Each number is 50 + 10 x the weight over its row's rms, rounded and kept within 0 to 99. Layers, rows and columns count from 0. The size before them is the row's rms in percent of the matrix's.

# k: layer 2 attention key, 256x256, rms 0.195, rows 24-31, columns 0-127
# q: layer 2 attention query, 256x256, rms 0.188, rows 25-31, columns 0-127
# v: layer 2 attention value, 256x256, rms 0.174, rows 0-19, columns 0-127
# o: layer 2 attention output (transposed), 256x256, rms 0.154, rows 0-18, columns 0-127
k24 094:30 44 47 40 71 67 30 51 51 52 66 52 46 66 44 44 63 50 41 60 25 68 42 53 42 51 53 39 53 50 36 68 66 51 46 45 32 35 57 67 42 45 39 47 36 48 43 63 57 53 53 54 41 48 50 54 49 51 54 55 49 37 52 53 36 66 50 60 61 48 53 51 66 44 51 41 39 60 59 48 39 57 41 65 52 58 60 74 51 46 56 57 45 48 74 47 43 61 51 56 61 49 55 50 52 60 52 56 45 45 32 64 56 51 51 55 55 55 43 56 50 56 39 48 54 42 49 47
q25 092:41 54 44 61 61 54 54 41 54 47 38 39 48 34 61 58 54 37 65 37 54 35 42 44 52 50 43 44 52 50 66 50 50 57 43 35 48 51 48 30 55 56 50 64 53 64 56 26 53 55 60 42 50 61 58 52 27 45 41 58 48 64 53 58 55 56 71 38 45 60 43 55 55 30 34 46 60 54 43 56 52 39 40 33 50 66 62 44 58 69 32 59 48 52 47 61 39 54 74 50 63 46 46 42 42 43 64 34 61 30 35 45 32 61 49 41 36 64 59 16 56 45 41 53 63 56 55 42
k25 088:52 58 45 46 54 58 44 40 37 46 60 61 38 60 45 36 54 71 46 62 51 46 63 45 52 42 46 65 48 41 47 70 53 43 55 50 50 70 55 53 34 49 45 61 54 53 47 66 71 61 43 35 60 48 57 67 59 47 62 44 47 43 50 37 68 50 56 46 37 56 37 50 45 38 55 65 45 40 42 71 52 60 38 48 58 34 50 68 54 27 37 36 44 51 49 61 58 33 57 38 65 46 59 46 31 63 51 48 55 66 42 30 41 48 45 33 42 52 55 61 46 59 57 33 49 43 35 45
q26 098:60 48 62 70 44 57 41 51 47 52 37 62 44 50 51 61 48 55 44 64 64 46 51 45 42 64 37 58 58 46 62 30 73 62 57 59 46 30 44 60 51 58 55 49 42 46 55 52 63 68 56 49 52 57 41 30 54 64 41 62 57 39 73 49 56 47 51 50 58 52 55 47 47 50 34 43 43 50 38 39 46 48 32 50 54 52 48 46 44 33 33 59 59 57 54 59 74 44 52 50 36 57 53 50 53 44 61 64 43 29 49 65 45 28 70 54 56 45 59 56 50 37 26 46 48 58 63 47
k26 094:42 61 75 47 44 47 26 63 41 61 32 52 52 56 57 60 36 49 56 44 49 44 56 74 62 44 29 31 43 34 59 52 57 40 59 45 35 42 40 48 37 47 43 50 46 43 47 53 35 50 42 50 42 44 42 37 55 58 54 61 50 55 56 47 69 43 51 47 41 57 68 39 26 46 46 44 52 51 70 42 60 67 44 41 67 62 47 53 36 55 51 54 49 47 61 51 58 49 28 61 63 50 61 62 58 48 39 55 69 77 59 44 65 59 65 42 65 61 57 54 71 45 38 61 54 68 61 53
q27 095:41 54 34 54 50 37 54 46 57 60 51 45 41 39 63 41 49 55 49 41 41 62 46 29 63 64 62 71 48 63 41 44 43 40 61 52 62 60 57 39 49 40 42 46 45 49 69 50 50 40 35 37 64 33 46 37 55 40 42 48 60 55 61 67 45 58 65 60 47 31 37 39 47 45 52 43 57 50 58 43 37 38 57 39 63 42 56 52 53 66 54 72 41 58 56 50 39 36 52 46 47 43 53 56 47 49 55 59 42 37 46 33 41 61 48 36 50 62 45 58 63 53 42 57 43 61 55 66
k27 085:47 50 38 68 39 44 60 38 37 64 60 29 40 51 40 43 52 68 70 38 64 42 63 40 60 33 55 65 56 58 44 45 48 42 38 50 55 43 59 59 45 55 39 51 51 68 68 51 31 53 45 33 46 53 64 63 31 49 49 47 56 59 54 59 59 37 33 68 35 50 65 51 63 46 48 53 46 59 77 50 48 68 45 40 60 69 63 57 32 51 48 39 60 60 60 44 50 54 52 50 51 55 60 59 64 68 54 48 44 54 39 60 53 41 56 47 51 44 39 59 48 53 33 66 64 49 53 51
q28 100:46 61 39 64 35 50 46 45 47 41 58 45 43 44 49 57 55 55 45 53 53 41 39 43 52 57 50 47 24 44 38 54 64 51 54 46 55 47 43 34 44 53 60 76 59 54 67 35 58 54 42 48 54 50 35 49 35 45 47 63 66 16 42 48 43 28 32 35 52 46 42 40 55 63 34 51 40 58 61 48 50 37 35 36 53 52 46 61 47 54 57 43 40 55 53 43 36 49 48 52 39 45 60 45 48 67 62 32 57 58 58 28 53 40 41 53 44 54 68 49 49 49 53 49 53 69 50 59
k28 092:34 41 43 42 51 67 33 37 50 56 50 47 29 53 61 51 57 64 60 58 40 38 55 51 58 56 36 46 52 57 52 37 49 58 38 54 50 52 38 58 62 40 43 46 55 58 59 52 63 57 55 45 53 43 44 47 56 37 56 50 43 38 61 41 28 45 37 33 47 60 33 45 39 62 45 48 39 45 53 46 52 39 40 56 41 55 50 54 37 64 37 32 47 53 45 38 43 75 54 41 52 37 45 52 27 40 48 48 44 36 51 46 64 59 43 30 39 48 55 40 58 65 34 54 43 33 53 64
q29 095:52 48 52 32 49 45 42 59 53 36 45 55 43 56 57 44 35 72 40 41 38 41 20 44 32 50 42 57 54 29 67 50 56 49 68 40 55 47 32 60 52 30 43 49 51 52 40 50 79 54 39 64 35 32 36 32 57 38 64 48 35 55 44 46 60 36 47 51 50 48 42 50 70 52 37 41 46 64 46 61 69 54 61 50 60 56 52 37 46 44 46 50 38 57 57 50 43 35 49 38 38 39 61 41 57 50 39 28 54 46 50 37 70 31 42 47 52 57 52 47 67 64 50 43 43 48 38 37
k29 091:40 44 48 31 56 61 58 50 42 59 68 54 53 36 48 47 40 38 41 59 40 51 50 64 32 70 43 52 58 50 63 65 44 44 47 54 51 63 38 49 35 61 59 59 35 54 54 57 52 58 59 44 48 39 63 41 68 58 56 51 24 57 60 39 48 71 47 47 45 47 51 51 37 62 47 49 59 48 56 44 51 52 71 57 45 39 40 54 34 34 57 44 48 44 57 40 40 50 65 47 55 70 46 36 54 51 43 53 69 45 41 65 61 41 33 65 66 46 66 46 50 44 26 41 44 61 46 39
q30 093:46 47 57 50 52 69 66 58 57 37 43 41 28 46 58 56 49 63 47 52 49 72 29 56 35 50 42 60 42 47 62 48 64 45 58 48 42 31 50 42 41 44 40 53 46 61 54 43 49 50 66 55 45 44 71 42 43 56 58 42 43 41 39 72 64 38 47 45 42 40 56 40 70 39 49 44 62 31 47 58 44 58 41 77 43 47 44 49 54 48 46 63 50 37 52 62 63 43 63 63 53 56 41 56 38 63 50 45 63 50 53 53 55 68 50 46 47 39 68 58 53 43 43 44 65 74 54 48
k30 096:44 55 34 41 43 74 56 39 35 46 56 32 48 51 54 40 46 36 45 41 50 58 50 69 44 51 55 54 56 45 53 40 45 40 50 32 59 44 48 57 46 64 46 32 62 61 69 32 49 60 46 50 46 58 27 54 31 46 40 56 42 48 67 52 38 49 59 59 44 60 34 62 52 45 48 51 69 53 59 59 48 59 43 44 47 37 60 45 71 57 63 45 38 48 45 51 44 43 54 67 56 49 46 58 42 53 43 56 68 52 48 44 57 48 48 40 53 50 54 29 43 33 31 56 53 52 57 58
q31 092:51 36 47 40 48 48 40 61 57 51 61 42 62 55 53 52 57 66 44 49 16 41 54 45 50 83 46 42 53 48 50 40 47 54 32 56 42 31 34 42 43 46 40 41 47 34 51 49 44 61 38 32 57 44 32 55 51 54 52 35 40 30 50 52 65 56 37 64 25 45 33 66 54 56 45 48 54 36 54 44 59 58 55 45 46 55 55 54 63 73 46 31 47 51 47 37 39 72 44 51 55 42 49 36 46 50 39 56 42 50 48 42 69 46 43 48 45 53 62 63 44 44 59 61 57 66 48 34
k31 091:49 46 57 55 50 49 33 63 48 34 52 50 57 31 31 54 56 43 66 52 43 62 43 37 65 49 55 47 56 47 43 58 41 66 56 52 52 41 33 60 49 39 60 54 58 52 51 43 47 51 49 41 48 67 36 35 46 39 44 59 38 66 55 48 53 61 42 48 57 56 36 51 65 53 57 68 44 52 65 51 60 73 43 50 52 31 31 55 55 50 53 42 57 59 64 51 44 51 60 63 40 50 59 49 56 38 35 50 64 53 51 48 46 31 44 47 40 47 49 60 31 67 42 49 49 51 38 50
v0 085:45 40 48 63 47 45 46 52 64 61 48 40 52 53 53 67 48 25 44 53 46 40 73 59 48 51 41 57 53 51 56 57 49 65 40 31 72 49 54 65 53 50 51 41 19 59 51 50 30 37 49 52 67 47 49 65 50 54 45 45 58 47 54 56 42 49 65 50 33 45 47 65 64 75 62 45 18 48 25 46 57 54 58 54 55 54 54 61 36 27 66 62 49 53 51 35 51 40 43 57 49 37 42 51 47 62 47 47 58 55 44 40 54 49 36 47 44 51 33 53 66 51 46 47 43 43 48 48
o0 105:55 59 49 43 42 65 49 30 53 52 45 54 55 52 52 52 52 30 41 28 60 38 56 39 48 52 71 39 57 58 33 44 53 52 35 60 56 35 37 36 37 43 58 46 60 49 49 54 74 64 42 50 35 58 56 46 64 50 39 47 75 55 62 21 70 54 50 51 48 60 62 48 50 23 41 77 63 50 56 55 59 35 60 49 40 42 35 59 47 54 42 47 42 49 49 52 46 54 60 52 74 64 52 62 41 42 68 45 43 40 51 42 42 40 50 52 59 60 51 40 39 44 53 44 71 54 49 42
v1 094:48 38 28 61 62 50 44 60 45 57 48 42 40 55 30 53 37 34 36 49 59 51 41 48 63 67 58 44 59 29 42 45 48 66 59 45 60 50 49 52 45 65 52 29 51 42 34 44 44 59 40 55 43 49 49 57 54 54 62 53 33 53 62 48 62 38 50 61 58 52 74 41 38 56 57 51 50 77 41 59 46 33 47 51 50 45 73 63 36 50 58 62 58 45 57 30 47 79 63 44 49 31 65 51 51 39 63 44 35 71 61 59 45 54 47 80 42 46 47 54 71 60 56 46 52 45 51 37
o1 109:43 47 62 46 36 49 46 69 48 33 61 71 60 37 66 38 47 57 53 43 42 48 46 70 45 51 51 58 50 66 75 50 69 55 69 48 57 37 59 37 35 37 37 53 35 49 48 38 55 59 64 35 48 51 58 51 34 40 39 50 44 48 40 33 44 43 38 43 45 44 43 68 68 34 69 40 45 40 34 59 66 49 51 54 54 48 58 57 52 52 45 63 53 36 61 49 60 19 40 56 54 61 40 57 51 60 60 52 49 44 45 44 51 51 57 70 40 62 55 58 47 64 46 77 66 50 50 53
v2 089:48 55 53 46 28 51 54 37 69 55 44 47 69 53 49 65 41 29 47 48 48 43 61 60 48 54 41 25 46 60 49 49 66 62 39 44 60 60 48 56 56 52 60 57 51 45 46 52 56 58 44 54 47 53 55 48 51 40 47 37 70 71 66 44 58 45 50 54 51 48 52 38 61 39 34 52 45 40 59 44 49 43 55 51 38 47 56 45 60 49 69 55 56 27 74 47 44 67 45 60 78 67 71 30 48 64 54 53 58 29 60 58 38 78 45 64 77 44 40 50 36 51 41 59 55 57 49 18
o2 106:55 43 46 46 62 47 39 44 33 54 51 40 32 60 45 46 41 40 47 55 41 33 57 48 40 64 42 55 59 57 38 70 29 49 58 50 60 65 53 57 40 46 51 61 64 62 61 49 36 37 49 52 50 54 38 53 48 44 24 68 39 74 46 63 53 34 26 64 63 66 60 39 48 69 70 50 42 41 57 53 50 54 67 36 58 60 50 48 70 70 53 61 45 50 43 60 49 50 47 54 43 52 52 52 46 37 43 44 36 62 39 33 50 42 56 30 36 51 58 52 53 54 64 22 57 35 49 54
v3 086:63 53 35 70 73 35 51 52 53 31 47 40 50 56 60 57 37 47 61 57 60 49 40 39 49 48 50 62 59 58 45 52 53 55 59 35 38 28 41 34 64 63 49 51 60 41 66 53 48 57 47 52 39 41 53 56 68 35 69 37 44 50 50 46 48 35 50 51 53 56 64 51 56 36 45 46 51 37 56 43 40 47 61 50 72 49 42 44 39 57 58 50 72 57 51 51 37 42 60 37 60 30 54 47 40 53 46 61 61 51 54 44 65 50 28 45 35 47 49 54 42 43 57 41 50 41 51 44
o3 105:40 36 59 51 53 48 47 43 43 53 43 52 44 49 47 56 41 53 42 49 54 56 67 53 39 47 56 51 53 47 49 52 59 44 48 56 55 43 70 50 36 46 20 59 15 54 43 65 60 56 61 70 50 49 53 54 43 69 44 43 63 35 46 45 68 35 33 58 36 49 41 58 37 42 55 36 56 55 35 47 70 44 61 52 51 49 52 53 45 53 50 28 31 40 51 53 58 56 44 60 45 59 53 55 55 34 54 59 48 34 50 48 46 59 48 42 62 39 52 47 66 44 45 35 54 61 71 41
v4 083:66 55 43 43 64 58 55 76 48 58 52 44 50 48 62 63 57 39 30 43 61 60 34 59 48 59 49 60 55 41 37 58 43 57 50 48 41 44 55 49 43 69 64 41 51 42 40 49 60 57 47 51 36 28 57 41 57 54 58 44 53 45 51 45 55 47 42 57 49 59 27 52 37 34 30 36 46 68 49 47 33 65 46 77 45 47 48 45 51 53 56 48 42 52 48 36 47 69 34 51 37 52 76 46 41 56 53 58 61 55 37 57 49 58 43 62 50 43 56 54 68 37 58 43 60 29 59 53
o4 099:42 32 59 53 36 54 62 55 46 41 60 39 32 57 49 33 53 69 59 58 46 30 41 50 55 34 59 47 58 32 57 56 49 55 61 50 40 55 55 39 40 47 46 50 50 68 62 64 35 56 58 56 62 48 49 52 39 51 34 41 70 56 43 54 42 40 57 56 57 69 41 60 66 53 49 42 50 40 43 55 70 50 47 47 51 49 44 52 45 58 43 71 53 59 61 59 65 20 57 41 60 39 44 53 36 35 46 46 53 47 55 57 31 42 50 30 57 48 64 53 36 55 37 42 48 57 60 39
v5 092:56 76 53 63 67 29 47 61 45 55 60 47 45 37 53 49 28 52 55 49 76 37 49 45 52 50 59 44 44 49 61 54 52 60 46 52 47 46 62 57 65 44 47 53 33 54 61 39 48 66 37 47 52 67 52 43 48 54 46 55 52 61 50 54 41 44 58 43 66 63 42 55 53 30 73 46 47 41 59 39 58 42 42 48 62 47 57 55 62 33 43 43 51 56 58 55 59 43 48 52 46 46 41 49 44 54 46 58 49 36 66 28 65 26 54 34 41 47 49 48 46 45 58 58 73 39 46 65
o5 102:72 46 55 56 35 60 71 70 35 51 70 41 55 52 51 47 63 45 38 37 38 49 53 47 64 40 36 42 59 48 43 49 49 48 45 56 73 45 38 46 41 53 56 44 68 48 52 67 48 55 55 40 46 49 52 63 45 57 54 42 62 34 59 60 61 60 62 29 43 54 40 44 51 43 49 58 40 65 44 47 39 64 43 22 56 50 52 31 29 54 62 44 39 47 34 52 41 45 45 52 40 47 55 59 54 54 42 55 39 55 33 57 49 75 49 56 54 66 54 55 51 50 46 49 52 47 44 64
v6 087:44 63 25 46 37 79 53 36 50 72 54 51 47 75 43 49 42 48 61 55 53 49 49 47 54 46 57 41 49 58 35 35 36 45 38 44 36 48 44 54 48 53 67 46 55 49 65 45 43 48 44 42 49 62 40 60 44 46 46 45 72 57 47 43 55 52 60 64 57 75 36 48 69 37 47 52 55 43 44 36 43 72 49 62 38 42 35 67 55 62 65 55 36 55 59 64 45 44 50 53 72 54 51 46 58 52 60 61 32 60 44 58 36 40 56 72 38 57 57 36 37 62 43 45 62 45 53 53
o6 106:57 54 59 52 40 71 53 57 46 31 53 33 46 36 64 52 47 39 38 37 47 39 41 63 51 56 48 60 57 53 54 57 58 54 37 53 62 45 50 37 44 37 41 58 77 43 46 45 34 52 44 45 58 36 44 43 55 57 55 54 50 59 47 47 37 61 59 49 54 42 51 42 35 49 60 53 58 64 57 54 57 46 49 42 48 56 52 38 47 46 29 48 52 59 65 48 45 42 40 48 51 45 45 60 57 18 50 49 49 55 40 32 71 33 48 44 43 52 51 58 68 24 60 44 52 45 61 69
v7 086:45 53 48 44 41 58 59 49 50 59 52 57 57 44 40 55 44 56 51 52 57 32 44 53 52 38 40 57 53 51 44 49 53 40 52 59 55 57 54 51 54 49 45 50 55 50 68 56 55 47 60 52 55 41 50 65 57 52 52 51 49 44 52 49 73 42 40 47 60 38 55 40 37 55 60 53 51 41 53 54 35 53 36 27 49 49 49 52 49 51 72 61 43 54 43 43 57 54 34 49 36 58 40 79 43 56 56 42 46 54 45 72 64 39 62 28 37 47 50 71 49 69 62 51 45 50 75 51
o7 102:65 44 61 49 76 44 33 65 60 48 54 51 61 50 56 20 41 63 74 54 49 55 31 40 69 24 57 38 55 70 45 36 38 56 48 49 45 34 56 49 47 36 39 52 57 72 47 50 50 52 37 72 63 62 64 43 47 53 71 45 49 39 31 48 44 38 54 59 58 47 50 59 42 52 61 40 48 71 59 53 46 39 54 65 50 40 48 64 56 69 38 49 44 50 58 62 40 47 50 52 48 48 60 32 51 39 27 54 54 58 47 41 49 38 64 61 56 42 54 57 40 45 41 48 49 40 40 65
v8 087:59 43 51 40 44 54 75 59 31 59 60 50 46 38 47 39 42 43 40 53 62 51 47 44 44 51 56 40 63 46 51 46 56 49 44 46 60 40 73 43 47 45 50 36 43 51 37 39 50 47 56 51 37 55 62 46 62 45 37 48 52 44 42 43 50 49 45 65 57 51 54 49 64 60 41 35 59 56 49 43 62 48 64 45 60 41 57 58 65 50 52 52 60 63 54 63 42 50 67 45 51 36 59 48 33 64 62 49 68 58 55 58 58 73 51 41 27 32 35 57 55 62 50 40 69 50 59 40
o8 104:59 57 54 53 44 38 45 46 67 57 54 63 61 40 57 46 55 57 44 49 38 34 29 56 58 49 58 57 50 47 41 57 48 53 69 65 46 44 51 46 49 44 46 54 64 48 51 45 57 52 56 49 62 50 36 55 39 49 54 61 57 58 53 42 38 45 58 80 52 65 47 36 59 46 60 52 53 46 65 63 43 29 66 39 51 51 37 66 62 43 55 51 36 43 57 60 37 46 57 53 48 41 50 58 56 42 67 55 37 45 64 36 60 40 66 56 56 52 61 60 50 38 62 73 38 37 60 52
v9 093:33 47 42 31 46 56 45 47 57 44 46 54 48 32 32 53 45 37 38 31 37 66 66 46 52 62 50 46 48 40 38 55 61 39 41 55 49 35 42 30 39 49 39 44 54 49 57 68 56 62 62 66 42 53 42 48 32 53 59 52 60 60 53 44 52 60 45 68 53 44 61 43 68 39 46 65 43 45 58 50 34 51 63 64 47 49 64 33 51 39 50 45 56 63 52 45 67 56 37 46 42 61 57 50 42 63 44 50 70 36 56 49 35 54 52 52 44 48 42 50 48 42 38 61 36 73 54 32
o9 102:46 55 46 60 41 34 63 44 39 45 39 66 55 48 55 36 50 59 67 59 54 43 51 63 53 51 58 54 48 61 63 50 49 49 51 60 49 56 46 83 57 36 63 58 48 49 52 43 50 44 35 46 65 53 58 50 52 35 50 69 38 58 54 57 36 53 65 54 49 54 21 49 38 56 51 47 58 57 47 65 73 56 41 42 58 41 43 66 59 44 62 49 54 60 45 57 45 66 58 39 52 43 45 51 55 47 41 23 43 49 36 59 42 65 58 79 46 52 42 47 49 53 70 47 53 48 66 48
v10 087:64 40 48 62 47 27 33 66 49 69 53 29 41 53 49 50 65 50 37 51 54 55 73 39 56 46 44 41 42 43 56 61 48 51 67 51 54 60 53 48 56 52 58 44 40 50 49 59 59 56 36 49 62 43 49 27 36 51 49 60 36 62 41 49 39 57 46 54 58 48 44 43 49 48 56 35 45 34 58 45 45 53 42 37 35 61 59 55 40 67 50 49 43 52 52 63 43 53 50 56 47 32 45 56 50 38 61 36 56 51 44 40 43 60 45 34 43 48 58 50 53 53 73 56 47 58 24 55
o10 102:50 22 47 55 40 44 54 54 53 35 29 49 61 53 35 45 50 55 82 52 56 52 51 48 46 52 53 40 48 45 58 42 42 54 53 58 50 43 35 61 61 59 39 64 47 63 45 52 50 67 44 56 47 58 55 62 49 50 42 44 48 37 78 39 49 44 47 46 50 54 51 50 58 57 50 48 47 42 55 46 48 47 51 48 35 43 45 47 58 35 57 63 42 56 47 38 35 30 61 45 51 65 50 57 55 69 44 67 34 59 56 48 77 55 55 60 44 59 44 46 46 48 44 45 38 53 68 50
v11 087:57 39 57 35 63 33 51 63 60 42 67 40 42 57 59 46 26 55 59 50 62 60 45 31 40 46 42 54 53 47 46 60 52 46 38 48 58 54 58 60 71 52 72 65 44 47 69 69 57 45 70 49 64 56 45 48 33 53 59 67 41 41 43 26 50 50 58 44 60 42 47 58 36 52 41 49 45 55 57 46 53 38 55 56 61 40 37 33 43 53 54 60 64 65 42 47 50 36 35 58 44 61 35 41 46 45 43 52 39 56 62 54 61 58 58 46 62 53 57 52 41 76 40 47 63 54 43 31
o11 103:48 43 45 58 27 59 52 50 52 47 55 50 69 54 54 50 58 51 38 56 47 55 51 44 44 55 44 30 35 67 52 62 57 56 66 58 51 25 39 52 55 45 33 37 47 55 49 31 43 45 39 46 45 41 43 46 44 33 45 38 56 52 64 54 46 31 48 52 37 62 46 56 79 63 54 66 36 35 19 29 46 47 49 59 54 42 59 53 39 63 46 43 46 44 45 69 52 59 66 36 52 58 57 33 44 31 47 56 64 60 33 54 60 37 49 67 43 24 52 53 31 64 55 52 45 44 62 57
v12 088:65 43 49 63 45 56 44 56 57 42 43 56 50 41 51 38 58 40 44 47 48 47 62 35 52 44 41 46 43 50 47 41 59 53 56 51 32 48 50 50 65 36 59 60 63 49 52 54 65 52 51 44 40 57 36 37 68 52 58 53 56 58 67 33 40 58 45 49 55 52 39 65 54 47 45 42 48 60 49 38 62 47 51 57 40 70 39 41 50 57 51 54 46 47 56 56 58 66 40 36 51 49 38 42 55 35 44 60 49 38 67 43 52 59 49 43 64 62 70 50 45 41 28 62 60 51 34 27
o12 102:36 56 45 51 51 62 61 35 54 61 49 26 57 66 72 71 54 61 61 44 58 56 47 36 55 51 52 44 49 41 61 60 71 41 48 65 69 60 50 52 43 54 50 32 51 49 34 55 51 29 37 57 39 37 38 49 68 36 35 52 48 57 55 64 46 36 61 45 51 42 61 47 48 47 41 49 57 37 61 43 41 45 38 63 62 55 69 40 45 55 53 42 51 46 45 38 59 43 48 66 42 47 37 38 63 43 41 59 54 55 43 46 46 49 56 56 56 43 56 35 44 49 33 47 37 55 49 62
v13 088:30 47 61 65 46 49 52 47 36 49 55 46 56 47 42 33 66 31 51 43 56 46 56 51 32 23 23 46 57 58 50 42 42 39 50 41 43 35 70 61 34 64 43 47 36 44 39 64 64 60 64 36 58 52 64 48 54 45 61 47 43 48 52 39 48 54 52 47 67 36 42 48 48 56 55 50 33 47 50 46 47 38 71 43 52 53 58 58 44 51 31 62 42 51 28 49 51 37 46 63 51 43 52 65 50 52 50 35 77 53 48 29 49 58 49 47 40 60 45 46 58 56 50 39 47 54 40 51
o13 108:51 50 54 48 41 46 45 57 42 56 57 59 38 60 67 46 51 59 40 58 28 49 44 58 51 62 60 34 52 42 68 59 53 73 50 60 59 69 40 59 58 41 54 55 52 50 40 50 62 52 48 57 52 41 64 46 54 48 35 57 41 31 39 44 44 35 48 49 61 83 72 50 48 57 65 62 48 50 45 54 59 57 39 53 46 37 32 53 45 45 59 48 48 36 43 55 41 36 46 39 71 59 57 38 46 49 40 57 41 56 40 46 51 48 45 51 58 47 54 42 27 57 45 53 42 54 64 40
v14 084:33 47 40 41 50 73 54 62 47 49 34 50 57 58 25 45 45 44 58 29 35 50 50 54 65 54 47 66 86 56 41 39 63 67 44 44 51 45 51 37 40 51 57 55 51 48 50 46 59 50 45 48 46 61 62 32 38 34 50 46 60 31 71 70 43 45 59 51 22 52 52 45 36 50 50 50 47 60 33 50 40 58 38 60 52 50 74 52 49 67 47 62 46 55 62 40 60 48 43 49 49 40 64 66 46 41 41 46 44 58 41 54 60 53 55 57 49 55 50 36 47 59 66 58 38 37 54 61
o14 104:41 48 46 54 40 44 44 50 33 49 58 58 39 52 60 47 62 59 48 52 44 47 50 19 55 48 70 62 26 32 55 41 31 45 46 38 36 31 50 69 41 43 46 24 48 58 48 44 59 52 66 43 52 54 46 50 55 48 52 51 42 64 33 31 42 47 37 44 55 47 50 40 49 46 49 41 54 66 60 64 65 36 47 41 55 23 49 39 65 31 27 63 59 29 50 67 54 54 44 46 56 53 42 47 35 52 66 58 47 43 56 53 52 43 36 62 50 47 48 38 44 42 50 26 65 47 49 32
v15 094:51 40 59 60 50 65 51 64 53 44 42 49 59 57 45 52 59 52 64 48 54 45 32 47 56 41 71 47 38 45 42 40 40 47 35 50 24 52 51 38 64 41 77 52 31 45 48 49 46 54 62 41 42 32 47 53 36 56 58 29 62 50 42 48 68 50 27 43 56 40 64 50 43 45 52 55 48 50 59 58 55 54 57 58 51 51 49 53 54 55 53 70 63 48 68 61 46 43 53 56 49 54 46 27 43 42 44 26 54 48 53 51 42 31 51 47 41 53 36 65 59 40 50 63 46 36 59 50
o15 109:49 51 18 47 47 59 53 54 50 52 43 57 28 52 58 47 41 57 48 55 69 55 49 59 65 38 45 62 70 30 50 49 61 39 68 54 55 40 65 39 41 55 52 36 77 43 50 41 33 56 55 60 57 56 45 56 43 43 48 63 44 53 43 50 50 58 55 42 64 44 55 57 45 53 43 63 45 45 57 64 51 48 33 62 55 47 61 44 51 36 44 42 43 47 36 24 47 53 42 45 43 45 60 59 38 42 44 38 47 50 42 64 51 27 59 76 48 52 68 39 48 61 43 30 50 48 53 50
v16 084:42 63 48 60 49 42 74 53 48 37 53 56 55 42 48 51 42 36 48 55 47 49 42 60 36 57 48 51 54 56 47 40 58 43 45 55 60 49 37 52 53 47 56 57 46 53 50 53 53 39 53 34 61 72 42 50 52 59 33 43 44 55 50 60 54 60 46 59 50 32 54 57 61 61 55 36 33 35 49 37 53 54 62 40 60 53 56 51 39 43 44 47 46 40 58 51 55 59 46 65 75 51 43 50 43 63 45 41 60 59 36 36 45 51 50 64 19 45 32 50 64 58 44 50 35 50 64 58
o16 097:44 53 45 57 52 67 47 35 49 56 54 59 58 27 52 58 68 58 55 55 35 64 51 43 63 38 50 40 60 56 36 58 67 58 54 42 33 52 58 39 56 61 54 57 52 36 54 54 56 50 54 61 52 60 57 47 54 56 56 52 27 53 52 59 43 47 51 41 28 60 43 45 42 57 51 58 68 57 73 48 48 47 49 53 44 56 62 66 44 50 39 46 41 61 39 71 47 61 69 62 41 42 75 63 44 42 53 52 56 42 54 35 38 50 56 30 61 53 48 43 43 56 55 43 57 61 51 41
v17 090:53 48 25 50 44 55 54 40 54 66 64 54 45 52 43 48 54 54 61 36 54 36 55 44 50 61 47 52 63 50 43 52 25 52 59 46 60 64 40 57 51 43 44 32 64 52 61 49 50 17 51 56 61 50 17 43 65 63 54 53 58 33 66 43 42 62 53 45 46 46 63 61 33 49 38 52 49 64 29 40 45 49 50 57 40 43 56 51 48 65 60 57 53 54 46 44 53 45 41 55 38 41 51 52 44 44 49 43 37 34 50 51 26 52 49 51 58 37 44 49 55 61 65 49 36 51 49 47
o17 104:64 36 78 36 56 76 40 43 52 53 36 47 61 40 38 48 48 37 49 53 46 66 61 42 48 47 57 44 48 39 52 61 42 55 31 54 37 39 48 43 47 47 59 58 46 36 62 42 61 47 61 41 38 63 52 53 49 70 33 49 53 53 60 50 49 62 45 39 76 45 33 26 58 47 48 52 62 50 49 74 52 50 42 60 49 51 45 57 47 42 30 53 42 58 56 36 49 61 49 46 66 49 40 39 51 67 62 58 56 64 46 35 52 46 39 43 69 54 47 64 47 46 27 47 37 56 47 67
v18 086:53 46 63 53 56 42 34 72 49 48 37 49 42 58 46 36 40 40 59 43 41 54 48 38 42 39 53 39 43 35 54 38 37 51 54 52 51 50 44 47 52 63 57 42 53 53 48 57 57 56 32 44 46 46 69 48 68 65 62 40 40 43 47 51 52 41 64 44 49 47 50 52 40 42 39 44 46 52 54 45 43 59 41 48 52 60 42 38 54 43 65 47 41 41 40 57 54 54 53 68 59 56 57 34 62 54 47 58 55 56 46 26 51 37 68 53 48 63 65 58 41 29 21 50 33 27 64 51
o18 102:41 52 45 54 57 64 59 46 53 72 37 29 58 52 29 49 62 48 56 66 59 58 47 64 64 64 41 65 49 67 45 57 48 45 49 62 41 58 63 43 45 49 34 43 59 50 67 71 48 52 46 54 54 34 42 48 45 26 50 58 46 35 47 54 46 55 54 66 31 48 35 55 60 43 63 48 49 40 57 54 43 47 61 40 55 45 61 53 45 64 48 47 49 45 55 34 59 50 44 41 46 49 49 50 66 48 57 30 42 45 47 55 74 59 45 45 38 58 61 51 53 60 51 62 57 48 39 37
v19 087:58 55 44 40 58 05 44 46 62 52 47 52 58 62 32 51 53 48 66 55 43 43 39 60 61 46 35 65 55 42 51 61 67 59 43 46 59 44 46 32 58 69 43 67 41 49 40 46 57 51 32 40 40 40 46 57 39 49 59 40 39 38 47 55 52 46 53 61 58 45 56 62 51 71 53 55 39 43 37 44 53 45 66 48 59 55 54 70 53 45 59 38 75 58 56 53 41 49 25 53 36 45 41 51 51 50 60 55 40 49 40 47 63 65 50 59 42 59 51 56 51 54 53 57 49 39 56 68